From a checkpoint of a small transformer trained on Wikipedia.
Size: 12 layers, width 96, 3 heads of 32 (1 for keys and values), MLP 256 SwiGLU, vocabulary 4096, 1.97M parameters.
Architecture: LayerNorm before each block, rotary positions, no biases in attention or MLP, untied embeddings.
Training: a variant of Muon for these matrices, 3033 steps.
Each number is 500 + 50 x the weight over its row's rms, rounded and kept within 0 to 999. Layers, rows and columns count from 0. Numbers have three digits each. The size before them is the row's rms in percent of the matrix's.

# down: layer 7 MLP down (transposed), 256x96, rms 0.07, rows 81-166, columns 48-95
# gate: layer 7 MLP gate, 256x96, rms 0.073, rows 82-167, columns 48-95
# up: layer 7 MLP up, 256x96, rms 0.0676, rows 82-166, columns 48-95
down81 096:427479505470484618531483533496436423549471501551586586570482402490536470558456508452607483477429416485620422498556513586527598551436467437551522
gate82 101:497522389532608497494402541527510574455506478426531513514534499547437452617487520474515522487522544536481490510429460499561444494518497463424432
up82 100:454480577511441488530434518540502473561566517390568505449505453500531554525514544594537498432529505549457474620445471455427565457432592535492489
down82 102:474483368423524528466496468493501558476504397530495611535509572572589486568452430554445519493567475492486623431499476453572455478567448483559517
gate83 091:541536530435531467512531606473464511486395504556479549432462489483430507461478546509452477529557583415522575472449577444482539579479492521548457
up83 099:515472534533592521469569537428540483549499489500482549462476453466501506393450507486485516463603492538460557442452525535540590539475496415555521
down83 093:564521447524491562521591480527497488541439422474544536522565489438592448468522471552539524549479533500548450486490453505466499503499419508441532
gate84 106:508413468390458578453611430510392512466583497495527454569499507497456578539590481580457564551471483436534467488509436545505465517424532534496594
up84 099:485486466508552460591538500506503562490500545476555502457442547442461488471531479603508420493545476446510555537507493458442460510494578490473444
down84 098:566476469511534497584430408457551439559487533523554544525480417495498443615510541445521526508483490508451511521522595473495537516580567474477516
gate85 096:471596441544639559457443567468475444483502496643445478483554581445523501445512574515419539407523399484512463521545528486525504409511502519482429
up85 103:450421502526498521508501446533549476512545563425393469514526493511437454536546490501485548448514438504501528564513528588517587576499469528494548
down85 096:585488602442452529481433485478513488512494523607494447423542541545486595494489526521490529510501491494488530496555480449531496418465539509440569
gate86 082:555527580500474555473553488451441456497557372561543596463473540509584516543450467540605526587464526457486486546478510532463552532494562596428396
up86 092:462369483547441441545560546603602544471438572460469473503519433513489428614519547473432521502540512434509464502591486503589514531591421423568493
down86 096:396441432493479605477543535550521520490461521522557436477498500440647473502381570454539513534495527447532510469585547541538577424472392465530464
gate87 094:478480490538506545563466426609469497448569521526564416536514493504453419421491549503474499469455461427543592538553505491582617529376560513481523
up87 102:505540529440470553533500609546559479502437468564543548462525370516446547566527410565472543512467492583503399537568560442486531456457516569585466
down87 098:455534590489533519510486581566601442490436444552465497454571487475552541483473452589564464496534584502474477485517453589484526463434507500507549
gate88 099:517506570489446449499479501481382581472499568477516529444465462580475445478509557478606539543542520527443482569560517484455489552528613539503473
up88 100:424515468544522498533479477519439520444522630490512503600525514557420549529497464540499459575539520490519555503406463558498576503479465469456462
down88 109:514573502430596442536515523493609412508507548543435633583531495546524580411518481552457490516488466531468586471552407495589570414479545536505519
gate89 106:500548448551590592437437494430529542463482511493441506427484512412410421439525527497478537563451448524492407580358525469542521511610498488505498
up89 107:491545539457559467476375515439486576400513534509401503470490470497508452445478529413426479507444558524518475423443535468475560577472470567568473
down89 107:501555543514561483477470461510421557513638502444527456388540455472515460505456459492420547477475546519525490500512538566494469467575449560517586
gate90 101:517550475467488466498463459565402454448505469578479508481477466474498521525478431621471401560575486463511488579544498497548536436497481490448480
up90 102:545510467458504437568467594559580583444539583541483462438622462457534528474507453548442496436615468560490492499484456483483559438532488565470485
down90 102:450524406560506535483502443591519490539539531495410561465446510433521526479502542411416519565506470517551478505612474549422528494506505478540511
gate91 093:580554472585509616482478427457465409559501433588545453457482495488580538510475605547561535469481433573453472462519565520465425517457485479505482
up91 099:545557466522437465421425539471503511516519410426541613462468546468521569513465478536525530520463488479577538482508493495461480541559525518461467
down91 097:519443463478598493471405525600510512454479498403526488460613511411433555471496464549538413524482543429583416485591448465488464505509471480573513
gate92 101:476445445548532532543419465523540535523651423506473501521528437553502431468462508515456465507445497543511470471374517492480514530561574520515476
up92 105:482573525459547560571461497488489475545507485562514557490502526544488546487455547417466434483502494449479522465526528539515516505565571500561444
down92 104:543517453523630491455580480532540497530512491477430542493437502467389512451530565515500461467409552505504532482459517427502411553410597573438582
gate93 102:546576619491527393463493604467464442541510557569558477514500500490508513503552555532529519473539422504402630514458490556490572504446534553445473
up93 104:568529487512494544550491439510445527512546569540546438401493447479581572544450510460542477571433514463517572525506458415613535482497585514568535
down93 099:393381494589558571532433532466491561539496519428467475507511507464529463499543510565454537488535519425550528560491520440467506519435491505443385
gate94 103:453490560488469499499504449587536464578479469483440502538388533468511521508469613518529569475494462395463477511394510520525534465558549583567522
up94 109:426519444523449515568469636565477427455498520405520400472515518521490526393554491504492453541386493465519472443512578560502539565521501562565451
down94 103:503460494413520462569503543503492538414580452559516517502432479535502438562434517549526449458602483424477450493461508583561559526560519481509515
gate95 108:516533518519450535632453558538417540413512522398545602501501514448443451388504488477567466575497537557504531513548402559516441540514482470619524
up95 107:523508473483534549513549548438509429484502497464513480553476440453547536544646582390526536522453467485462600470535550540499469531416539422558536
down95 106:504574547473505570566560574520461447553483498505539456552503445538555488462609547524364412488441420482549403510487528483452468571499590446527505
gate96 105:522536472485578525495520516541437525517408494511479500560541590486555473530535553547504500470421504436538492439591481474447332543335493424516398
up96 101:511559516471571479503526521440465503518466506518536527583538555398443536521465459566455453481671448371439532440448505490611497434504480554505501
down96 103:519545446517532431455463459475529440514462594441451499511422488460504544494559497401513551432491563496540516635443463540544600487546454530442562
gate97 102:409570611583475524539542556513437528496477419513437489547528500529486485611538510527475540483440552449502457496488484542446569507485470528541547
up97 100:421567455475564459602411593444465424593488462488546551519485508405492521499508487511511463484494500512587562487509464574550573519391507540574510
down97 107:454531462543483536644493524553499481483507519530486471511529424448456487509508430559551570419440488458613474445518452588540484558472531433566510
gate98 096:565466480475573392414519514453467526541502555543565463540454562521463466575544501581482521557521474481504494443482490392458550565509597513471475
up98 100:534524530514513472460625489474519556565473630491540485446482494508424526557524518540559590506446517479478475459571376441554629492572526439535444
down98 100:522447426480488584497485475507434459512421368479417377560588482482474553477537544519450507516538573474508439498509528454527526515503531483539592
gate99 103:498454570591500463557620503569622524509486497502487540516439464496478495523531472572432482482372514410465497531535483523498472512438535529456489
up99 100:478558537603482385586566562554445518443400489483458517542366530507544420488605513452529547385465529469439482515452488572556452496473492489460560
down99 101:506449560510494415502474535531465545463515486567417463570491556519444555494471542417480479547362544563479496570459509462537429449553411557486401
gate100 098:476450436483386551561445546550533498409548489440423503513535477510496323551430570547520435555516460547593516514533511576478536489491479485541445
up100 105:441442525563532548464503338549505413538502593472503564516493543458492514527498456511494498489401493463483502453589502514530391528498477500535417
down100 109:405476493444565466541469454525563502502478529494479497532550513366504476500565505478457502400466559543564470468501477535498597501508513472495504
gate101 092:418454530538512464551487567561476565509479534542480474557498547510500471547453495458577610514535604490513466396491486481487531432502464488567473
up101 090:550463517470538545574552440487476553541484455527554472515536463478435498537450438525618551515626433460549417493499568541494531479500475468530526
down101 095:581451513517527431491502520546479508453466516501530426468382539545405498531611464493438549476429600538517595444480445422499492473466460461492568
gate102 103:506503532484499536590498539500407543498393463466469525514580460507505568545527532476460511550452505454517491471508466572462552525531443479593476
up102 101:501532566482472544509484471378576457547511452487451453504528574456527491443503558655615505498508501471446444477597551499340491451470511541523536
down102 104:474549538383463546473554453505383440520510516502446533422526528527563491525470476601514462532512526446475459479521543554424546522483597386503473
gate103 105:574496504512548461463525456499477516488553532544447497549553577521496412540432620526423496478541473517489572454332464541522418482569508504544474
up103 100:440561458472504436547505449463573468410476491499479516516548519514479488463469495508496567511457472515489494466489433539584500481502538429584454
down103 099:572398531547473572455586508478513443497564408550537514533368472568543537505468564430471568498478467451484464482487570459410594466427508526469515
gate104 102:452538430490503478442532426511439590519525523566492514566463517603506544587561485487435477515523486623404535486485512483455511522573475442552455
up104 102:519486524496594453586596577520452427461437553524330603512477487535484516459529489576502525475523518553536526504474565457457547578501521480491502
down104 104:607500488505381486492515428535524487486480544462434332487599500520488422537485512496507487505598507496553465443469454582560526542518441507515565
gate105 105:434455500613516575523474460582431516547530566483461587454572455493547436497512404433523523485538505560465510489570521520453438440591466456574480
up105 096:558483478529570432455560543524478482516536575563480474472531462504545509454489511456567594449482450484559456483410497531468546489492585471467566
down105 101:472411575497522457628449494470448534513505425496479523443499472543520521508433588610584523450490555510504486529524401450406569553486528448522423
gate106 098:488433351449521540496491454479530466542611374483537461430582462511583543549486557547549498570472433509473494499441598450477587491438519499470559
up106 101:546548528537581524487484481546482493457576417482454438501515460481407490406516483555471522548577525494503459517522530542497477491452452519546602
down106 099:546547489485489488529438466521453559445535501511361458543546554457494543489617494582497542502392527554504579548435471524420376486467481484468522
gate107 089:541553530466489483549509500530488516404522587512577495486474531466564428446451546573511500550558373481357632500511500481499476453426559565519531
up107 096:459565501496503495508492608593500479530438548542461457567465439570389442484434497518472458574499518535597493521521458488550525648457594439518495
down107 091:439530431422515492531495487516534476464467506467487477509521503537624578500452480609517557454544428449391559548518552475510483377545488566523497
gate108 102:473433477516527475507452579557490566512507540488481541485475616411455508446568446533447472552525540463519465451547409527442504474524499457402504
up108 104:442480418459545479472512455565505551488500525505545508455540479420487557444463581442460539510571504482517393452519484467523447592392546497469469
down108 101:457560495470479570511499457507401509541554541413533537463535468540539485472504500555550456470541509462465591463387494579543456451482547497524551
gate109 100:457499484575452438553484473518527445530424418586490491465445465475417414489517477526593620531530517479410453473475517509455586460387480493436449
up109 092:495543500518398460592569515493609554511451477526500510442497527498445521425476498549523473493441499492469482485540514531495542556368513511453651
down109 092:475440492453495520607405424470503525512492467542563506480549551468501486488565461460463473548504476589573538450514567523568661547399472590529592
gate110 106:615536521559417475487520521509490587450486490426433509538532470447445444562544473571487534511502543504570551475571511458421518444531547623536416
up110 104:432472517475421602554511496424506521424513503448500445541427513539410499438451519371474550448537491470514471503535495468517609425572417507492528
down110 099:440510427466446580498515573537491419582422547544486417480515483555515430523502576490569488472443456468502494588534416509610423442488546512485495
gate111 094:524399521543523542514508456505550482525477541526589511473530429426510485633451500576542489522496383500598475502534504539600597555477459476515482
up111 101:529476500432636485478546604487422554461510479561491451500537456569517512483419503433539556430498522563512544497529476565586429556414453472670485
down111 099:457448486519485526447558534541582568494560489516440458468496604550494521486424569463596624519440554543479535438494587458524496536527467449532456
gate112 107:474508513611515504531600522497465519516509546518559464657448575463457529453596508558478522526484466504518532414532487429471557584556528457570507
up112 112:475475473508476483538514497364473469559493465529399458420461525437489487463468489568517523532516430526453550588478498485461393556441465491519497
down112 107:468614491390598452479511476455464410454572477480506560476481546500383467550509481427516560439475447477345542489503468430452466537528429470488489
gate113 108:498506473568593471449470466555627586494524521465543512523455523537577478576422527596575445472513418525552492490514516447513602443470462548385534
up113 108:472485460606497521396527499413527533490540516541480530452464575409463494595487440542473471469503533469525545425482428532506528590462579480512525
down113 106:482456513544467451529572446567469466516438567521536459451549511480487559391489534465526534512529513531489506382581626566514419472510409435548561
gate114 107:507461433520449440614484496526422565507568503481486501486423541539444445514506514490517475427528508509510619384532453497495541489487581531592474
up114 102:497525521489500453526499427539522474508537644460488564455537406525520521540446455508573510439473504526480579448525467545500481560559475493556498
down114 105:471516476582447512463533468543394493502554538490459478534412569515426567466497545562399497568593497490405504415521544449508366474515543488405515
gate115 101:474457572513519418475557444527521556543485626496507531496423462621559499548456521544539529413409552546421483445468498483512577484525379515516383
up115 102:461560436449553450481440547549520399487455406516433470467349525520552482530473507508529563510468509560538527527578566498584480511502561441553490
down115 102:437525430514432439486521500494496573526457536468489537556647425545609442491516537566569427452513556560436478426412497551446503447398521460454502
gate116 095:476548530517453535562440545455485523470535495504478521513481494464550472458430568494473512576504488455520496547423589544430510471461617549439458
up116 095:447434476432482444523609522486501394458571509462563516533616521404542469437401556550506550518512458470433455501562485498584544453462560529505525
down116 099:476545477523551478489430594560471480531523469502462568478560550511483420368569428582505472439530430460456568502425634546482463475494555515466515
gate117 115:519469484491510540565483512522507472468643493407556567523605511461478528504510528555506450478488483478428515515449486509493524484469518486571600
up117 113:491467500539507408474399518470526532531564496581539445557479550469518479515520504612409418480600521416440472531570466454524526510418476454478446
down117 107:377492563445412629542529498479526487503445471498456532456583509517470526488492457444541468468519560463529523527475517411404587535473422460490550
gate118 106:487410589530403520495528591548471512505468579462453561514459489422471497515556458545570424599517498413412534439540458541554480486371554519490541
up118 104:431578511557468445578540477524580553603503401518488470479565408462450518550400503487381533496503532518506476444569492560483464528533462426601432
down118 102:482603523480477531603505575536502475581409556451545508467523504483451510482522511489496506487514493539381612528473446447551493496518451501581449
gate119 093:609527474471488487483464452459500519457565522531569476502504590463476510546502449450538533508482488603469537510422517504434533415466492516477512
up119 100:540515470487523579503528477503544504559501516424462449522551521492490590466443489488478606586480516518432457488543522480538503472542474412424577
down119 101:530453502471487467474554498464593473544448559555425500558538604585547522416506538414523484403462468570478529531496564465570575456389510418512498
gate120 100:574538441585555446541562495510531444524410462480531540516467513463429490499445492553447468553401457584425562541438549453512331443552574544486534
up120 104:555447459494485430551509555476473499524553463475443500495474486419451534404543515575558493458485580465457418567367491593443456493489507450501532
down120 104:451488438450432519443579436430511511430474467534377525485421536443473523390470525524525436564471501572535444561526464544485476514634530473529607
gate121 102:438488442412542527458494474424488469443569588484477585603479575457470548438502383481494470523505573516457409498452538517540498514573486435584553
up121 105:573511505504524564636507557488443478601511530499612479430594549490404440516477445448527489451446495606582494541431532432530497469530568535503491
down121 102:437485402455551361448474558486432468577447523489490502453410517456392566533470395561478486442489440554442494577491542556507520404509476447565544
gate122 102:451471493462431556552438504553503411403473408517449506541405456522567560431541527478536512525554491518558558561522532578434453437512459480567533
up122 096:498504536459475581528542505561524500459578449546477530485464454465528513489498476488482500568518509422564514560435508521386465480449661455460533
down122 099:596515561451543549563548564467541450452541455487515439482395522480533505401404463471552524477558471600494453432562489573446572439636551465487460
gate123 095:507432497545469526501559432419491598509457448518534570557464503512500576440450468508465621581509611506535478512485535472460454523503484592468566
up123 096:529544450515484526524516590499561512572483541505501435547592534438385466636474554440403526584512492486469384531525503551553488519468478589507491
down123 101:461465497526449465451469534532417568515586537367565497550478452456456577435516492512485467421492468590623540493477674552486479443474476556471495
gate124 094:463477456397520443485573459487496536582593562508434481536500532450483459462575527527547580586476523375512481494581552534459509509593450525532483
up124 088:449498518490468527542548482452440490520482539494501472570451516482486463602451499481515507540544439506489523503455553422542485404535418518579608
down124 088:558464485462585490460557474469590528455458603505398527433496412527492573479597480530479519468504550459561508529495472523526482487506508511477518
gate125 097:470517514603522528513400468534403479496384460450442474463514425517460403468572522604525458486424460536524406416499547519508446482497555546472464
up125 092:426456574510428537521502493569471550449458548541463517461578471430553519527499434581578450436466449467495498452405502500446463605465498531492449
down125 090:453517531567521543552481471546492448558500480512457475528617499487488463500473499609510467606413489520502472521505547528445424462405504426441494
gate126 092:466488529440540444529489570467478483479545548477488478490483437504578480406581462588407467602466600489586543525542436476463510492387513560425556
up126 100:425505506557464549576459565447462390516548415452516486559493571500415504483465555513484460506463548509520615597482506508528582515521562537437481
down126 095:530427561450486454392513446508448525486504515531487504551483525563449506428527434555547440494523494425560487554516416551521533521498470377520538
gate127 092:472548481547511488479497558498505506431508625575482513397475568466508432534497511512523495485536510462505449452614505526496459475518579553451410
up127 094:405460484548504453513471597525514467426529527458463493551531392558486562488531485545427581424478541501571542546448478491549516522600433564509510
down127 101:526555395631440451509637532517513555496520519551550585413436433487583423480406464522448413501610475482500487450521554512501531471481494496458492
gate128 108:450474575499584439506529472448452441588473468566556442503557400438529506451510575487485559527503476471539543484417632459427478543583483467505422
up128 109:520513542444529426502488513415538538523402467546556554405515498614508509441514540496439629506573468573432494487468515463485388498472468434399459
down128 095:542460440484486505587523428589545453415561553564447512525443566544446455583483480502460470567503593496512553455531552418516495449510495584583456
gate129 119:472483570468519552423395547430408488539489550510492464437525625427598522497459530525504551577484484371557500497483458471542509558550541539503451
up129 108:543466534513567407592506507581611513479499492498507477518455496433507519460642410513538387559502571518417534466485508465531542457509517526594507
down129 102:490446463523506456539509561504557443496507563527551474484470413508588399528579552418547489503558624433453499541457538495538405518565560532474498
gate130 108:448501449578454516434558533489433460454403471544511511619428540455528442558558531457475494564463506495546535489521477465503528613525512435480579
up130 103:534535485502527573461469537493497500546513521488497577584567541466542484605577509506467534599485544536493583401423485463561385470510541511449470
down130 101:465419454495574537516575486517531448442495473497527498519459530595481438485502551568548617519531527442490492479531417514459518538450571458518525
gate131 110:522476476514562475520551587416520486584547537482457436597506454469493401511548533552607408526476401521498502484471536482520524571496573520591425
up131 108:432472549489474527502560538503512602451575527575427464474507483471608525557560508475548415503447469546517534455508547558552431535504425550496473
down131 106:544520541500440425583379468506575494485515552470514578479500450552493496578496491561491528479534546533512520473461480484509437573532561456491457
gate132 099:524538439437536422512507632483498481446462468501473547462498534461517395469477503502463515497393539613470466374579591564527566458399459563487554
up132 091:485438533494554627541532487479495533441392554532431577531550527502402475474477497459509433413467446496500521481439542527478480577539454503554518
down132 107:440488456413438512429510580528514444537472527437430499585544510539496458453501496518473528498539584545461526438516512522491616511407486458537510
gate133 102:434478523475473489608591481503481498580379552548520553471439493603581525477448512533522482553461568452537430523576589454475514447449533345483406
up133 096:446501489403445494595484478542513524532386484469534553526447490554568528500409440474582414559482624536508562448469506469448477520472506500495444
down133 102:514534583435505521478507478544444521474458405483478510501509488533430621535453568513557463416629471423509465555520443497507519559565567449543495
gate134 095:466468384480490535546469476539475526529601512475531540486553480560450488477487607441560479530412538512554446502552455429476582554569415515529585
up134 108:593561511502502484584528499555455504453481486476467479467553559543434537503497493476495543550494557464521543527403419536441437521491445454457503
down134 109:455517529567502502491497491545518486451487566537496504502507398573416418530467550464472566447488570524521568496467569556567434548538508551436511
gate135 093:547509505494444480592487580463405506606503380455474559462464491484396495525502575470555594551501497476619486465476455552528505486574535465458464
up135 097:455521427454603538505547387519484491468491467567574504393585493446541498472500443546496530506506546447440399560562514445469437479533493532503548
down135 098:452427459514517458494470458482533547559582490524544540464369476422494461541498481553540564492485527440527429539545560467504415566513504532561526
gate136 107:377531543463582408607524536528472594508473469508461451499520481495531560522480458501461570469545456598603517558439527484505401522514511510560435
up136 107:493561562501412508549499527439546505393524580475467532443491421560502485497563565422535463524434579530483468512539402563428491563489485579473416
down136 101:505461546480530565489474559502574522402508532411525575539493546504562436472488627548464470441453418466424460455483511445475452478463565468478572
gate137 108:473531464509507484500547468653432527592539537383501440471574379540475602525480452523556621466442431469439487562421532511486474487486558483455494
up137 107:552543515429583510439543520495495539509490491403443481408441460486538467550467467494544489578507515481550524538548491559537539425466476517421406
down137 106:491425538516513491563472503527443475465534542494451510477541542356554400586503536439439484487510488447505486520551642521539420471479575505431465
gate138 090:558526511541565477509456496511500515467508453424420556440516594536435472468511570571479524545444512493463401499569430628484560562504493519423480
up138 101:520554596377397473470458487471446529477516490375488486432474530582458552473514612546497482590484521519533529557541454545509502497533465381525425
down138 099:581448480425474521493537458486398444485402537529462503516526512509560500540478511465536492591501527522481533484536530524437441494481445463457511
gate139 119:468516509494486527514524502537534429524552544563489548496471514513498481521526495506513490439532430487486563515514526578485492452571551538439548
up139 105:495424482465544535475479555476558509457466518540480474385457476468452533437562490434338542487495454535520531507472484460508542491400522529503408
down139 112:546506572511503493512612510451524423532537586484516511450513490502497461545617496587439490486518429563459388509463558570507591471482477438459494
gate140 095:513610524463428548510499537494470493416504496580412565449509486468501446487461462478422503418536550520572447434530475512417407491480459544502568
up140 095:529594496545457573564515505491493572446488498504557572412477430394428503537515492441477473445565484520456482443502439508513559531445401474475601
down140 098:483453465500611447470495458562451501523624574510374492556552489502415496536492619485475456517477432523510531488437477522529503537515620597458383
gate141 085:531453491500497598486479377442574472491530388481510459500425515523496497561412524528408410528525561560501519460475426506516467517460482511525532
up141 098:561546450475553506475551506488451506453577534489360552459521573493511487574505530494586460529543418422531449351520411488503490496563540496493544
down141 099:459552533563397640564545440513456533471491481463603481548522432522491561463456526465458533505543537619538649547455530459497454457418600537540550
gate142 110:627499535478502504487496467452412420490504543529471541473519472508498485452564463578520486521516443609481487478455524490445450472537528570453490
up142 104:572512458383521468504534467472435542467553448518392441364440534553567517442539608450454466510491522561488487476509464485550507413526475522514575
down142 099:498462408585512523594379458519478558450460552471567548507525556415508404498542514448521485496543597493508559438563525412475511412527514466532496
gate143 086:481447465475486505508433441555408478489428482594399500440466558597634544404557477433515543533439493499485454465549482556455484474523569506437547
up143 093:466526437466408519507485454471527435544506514482524465580509532409431527485484442483447480600381466461549490461527499591527532465501500464545559
down143 087:545544567470541449463437426452573503547531519437501551494531555574589459490410513463531526511475501533389461446451489524521556561461351536483524
gate144 097:521490473561484455490510497490480508457439620467457609512463477568532611472552468507501482556587610564464547486488570444475550471439601451554438
up144 094:554473579515496452487528489455511520557485515468479518548573469463640498484524488465487503651544496529512484475500489415482513595522523454584454
down144 096:519465477574508527565524520465443449481522433553448556583422491501498533505535465494453481562417473563406469482438436466564486550533587512501596
gate145 112:524419460481543446593540443462445555577471550613541501571567453544547521482474504498458544496572564490548524564536507528509561454521407454484426
up145 108:533521441524579515515529435472553456540494390566529503488603439426526531405489515447447480520519414501492476516472563502551528583580565482388463
down145 106:500549517508466552514499522539474450395456487505494494485524443494536500424480574570502496430464449537395467515443485523484513572602533498503495
gate146 090:455521527488451569536483477546483577569450554545506550480554495405468488452456537498476369506558533495564524499508517505477571494471455426544519
up146 099:435416446515530535564590526444536454520456453493514389481499463544497483517558558558524504391443394478472449514520482518447536508503470546494491
down146 097:518456514560546478436505586553462409591488517453546473487445508569521440581516523448580530459476555527501558424439515497536502505446402396467497
gate147 093:482522473409564471520545559467522516482552534560551408472543475472520465502626387472436459427527469521477491558496484498667422489545488472500505
up147 102:431451499474512506434593534509559465486532538500443500425401536539484497478634559452543575446479554472471479585447468539492469535516412465531411
down147 090:638472493565571440468459418571375493428544549565549500576524467495454480457423497553501462453431435571520466469577594438512514461441595601469526
gate148 097:604523435587588486440507536485501394417492537594521498508428491409550526483550508429586498435565466505556421532469483500495542480485507508444463
up148 095:433462444557452441444524491455460400499559543470470393482493466496480528470516517509439492525541506482506541515495553560496493503593570393466506
down148 099:418536473539519502611431585498384529464499407510475548508471438523530479462538565553421531502483420472507586442520576487516498438403535536501457
gate149 110:479504509467508570463567485515403458553509492552472526606556432486490493424551580460574451551559498464507541469486537421476541560467493442621475
up149 107:501542515541537487464522435448610405555522435575549558402436583461524499421476471515627533491529477533510508489484471496457522547479490539477578
down149 109:451485543480513495499512525451485554550478541543523417458328468433508567516511447470541488419567543555590489476458457541584605453514417462451524
gate150 105:526450524493501563499433501589458528466531433588586542534464541446529546440596512473472525494474502465471591480507429463498536439491578446580446
up150 103:552576492402531539474452511394435526577463526482436471485378403541445506517519441519471496467467500449490538529452515570549540538470528448438424
down150 103:457530570472513531540499430477506573512505466452425543424520424459477408479483504608457549510433559552558583513420534637448521526463588522439520
gate151 109:460473467466596575451477474599490437434450594516484529440521443493426509474472513471525453452530507529530469431513510551539376443499467578541480
up151 104:541542554521618554557491549556519403516544521542409458494513514456580495427522510434499473543515490525514510519471485551434464369488486426415518
down151 104:553376462462533595512514526479413524443536518534399506604596581504487497438454427474510482442565404465550413530512508510468553476502510444473442
gate152 105:468512549601576564580470408457510507496480482591487496664474467609448541466556495497453548470535571492490487594518481458504489458505424565539536
up152 106:471522494583486469521388484463604433455440496490572511547498505511453582502553489521470585476532547583460545572430487492462507486475520506562552
down152 103:508514483449448520453472476450384505501448485505453604444504541597488524535504596477559448448465574543525487570479471442439437475523450451495541
gate153 104:547467515439482505572493395481529482499533528532519508528548525457461432506446580449517508574516521522478478508472523364450504498481577578447523
up153 107:483544619520505571548442437563474467554482487567410396481571472519567456497524445507412537511496520440467535448555600487507447446494433549494531
down153 102:485583480543577518464449422510636498501483451487527490514460476600433491579488558622447417481601504485426510498556526463517459499496480456498606
gate154 104:504541592600411461484513601485503482517413358582527537524503488447475507529553472423391540490485532545494555496462506543575529534484513506501447
up154 101:581624403487528496423492521490508490373505483527480503573521434466523457514544561425469544461555520580439440639407603565478553471455515497482574
down154 101:515495484508482502391512515553500456564468546454500432507536555557474506499520486584488507423505349522534504450439501652589565496521531472528501
gate155 090:471443507566530502541424512479542455486454542504539422517542473509457575466577492498481511538483461510501422461526446560449540472501539510448419
up155 103:427514553506474594411588451509539364482465523553489491533443534484517527526560530546470529501530398562509505579532543543466488535432525472466534
down155 091:526454417470495487424557447542582579500579451542457514527574514654461567455524461540470512485499522457465435475484450412495474506495536530580467
gate156 114:442458445554555523493553462540509536640497556494514481377500524497542547603423551457468507492447513515467492454417520568489507452491573416528492
up156 113:549455436508490595526535508520494540554462433505557478509589499527542556524496615514453374477444447523457457510480583480391479456483478495584531
down156 110:520441441434478455611407599599500524545527543533475516434454462440547512476507483522519550494462383498490476458528552570478523428482563504508531
gate157 110:444524446399554558577534475493468553535452491495543509526475473507540489560502437542533490491401521456463414497487518569571459433520482493535505
up157 122:558547544488462500514461517558486546531542541478599503513554530457503466524553516437528431449452521471466482591408532516586455529476447526472476
down157 112:551544474569527454546519511552515461480553497491445523544502482537434542463636562544462487493512443454571389482502489637508458439549495494507467
gate158 096:412563462523413514571485515565554475547469336485529562570525480443476548473430519504457578469491349568458586470550556441493520504446550412498489
up158 096:503550515483579459454509583410523462476548618420457590431588475512452429510465528475501485427453466533557526413499469518544527573500478465449431
down158 095:530474549453500565397525453433580535508508526549485379433514525513511473481521484467535483526503586464426495535440492523468465441459536591532509
gate159 104:520499509490465568467518487608566552495465491520439497378473542462456529579482459470525524665430494435469431565418474555485478497547546482509470
up159 109:523513557427580527444516556494506481392533387566466525513461481459489533500499452446411526642474563471489536454530509436580507452469541510531464
down159 105:547525568512438531501609532541581546461446512409440479422437480436437457564451416455473525519457557588440513505567489408524397535440564545558449
gate160 111:411524552459503469511452517444427525499399497482469559592492448521440479447420488502446505523508529534611494513475468592521487498516539491612551
up160 112:566464474588471479499529494529492502529470504526531455565495501499458540544551454493508469448508387578590520522541511493507524558432470475476559
down160 113:498489564411498519497419445495503426441471531574529512493449460527402598525517510478472596443503459568502480461475576452523556505485444393478581
gate161 103:508532496552506562609430588362416517501501531533564527474420502436544538457580533542483534480508487489538419630459447597497476510492545511399534
up161 110:461490511535505528418476492478476499475488510465590524408438472519619565531504481499564586592517478558572497417473540517473499434467434506584433
down161 099:571582517577475461446514596492564472427425531471503407505550559488475494537527445544431385536526523504437468571521564394629472439472552472573566
gate162 101:392527505517505523473477537416459548543522448452325569614519439499443477568465571510571454539505401539517523581475464539486434506471536474436503
up162 100:554506620501492456425507517511521491484515552460493523376558437433513383554551553581542451434468569442475445509473453432466483577583540495499566
down162 096:424469382493481460483407487492505605468494521524512598546418459559538541560461531542498519466500453518587493538535494457418523497599484484574501
gate163 090:486543510551556489507530434414398527545432583470464593523417453416497475489522511492579473551526577434531405463545491555422509457492399516511375
up163 091:451475548522498515554551507524595410511442383499489542487454434590568407490572487526514491429428517611555480525427439550542509500525529419487530
down163 098:509489541551499500441564532538586459585447472447476450495498528430441503476514497591548460580505565476554426437488436543383500580436532471498578
gate164 098:575528515502500423491444517525485482669475596527539490478531497484431510589490586471503578458520507495461528460485505465498506518485495384463492
up164 086:443536399402550460492511536573397422499483576457476496404501550528620528549569486536462510587493506507509430572481571473493536522486544549538565
down164 096:542498471576489519539560578509627595583461531491507487525462576386497440555467533455497505425537427524547504556457507568554483442508467579463538
gate165 095:489535450599516558524645550425552480587460529563478561548548527550617464453501507501465538518469496563499551583417515411482467458526536507465476
up165 093:488469451525450463554503447481545523416437535584484440469598580503384529491408522419491551513582506497491482391463451463514517393523605576481474
down165 099:426454430471510468577515467475476507473519525533380559509596527482533477528506451594486493457487518584515492441568546564483417490556513490567476
gate166 095:549484422418480462395475430505422477441499426566569544512463483429526525493554493587530545513528529515499391423484449456493486579556436523536541
up166 098:476430529508473491487480412502479480409553542566546512527538515570502443483508556446453498466534543472455499545465507556571635388507505483527524
down166 094:445438471563528446590541475517482509592416478537462564357443546515574451498415473406510488475584468450489562498521550476529551593483570479459497
gate167 090:501555515452512498434529467460471426576515453556470560441563455552498453443528490574390606430468447481522489420470577593520563516474574517461575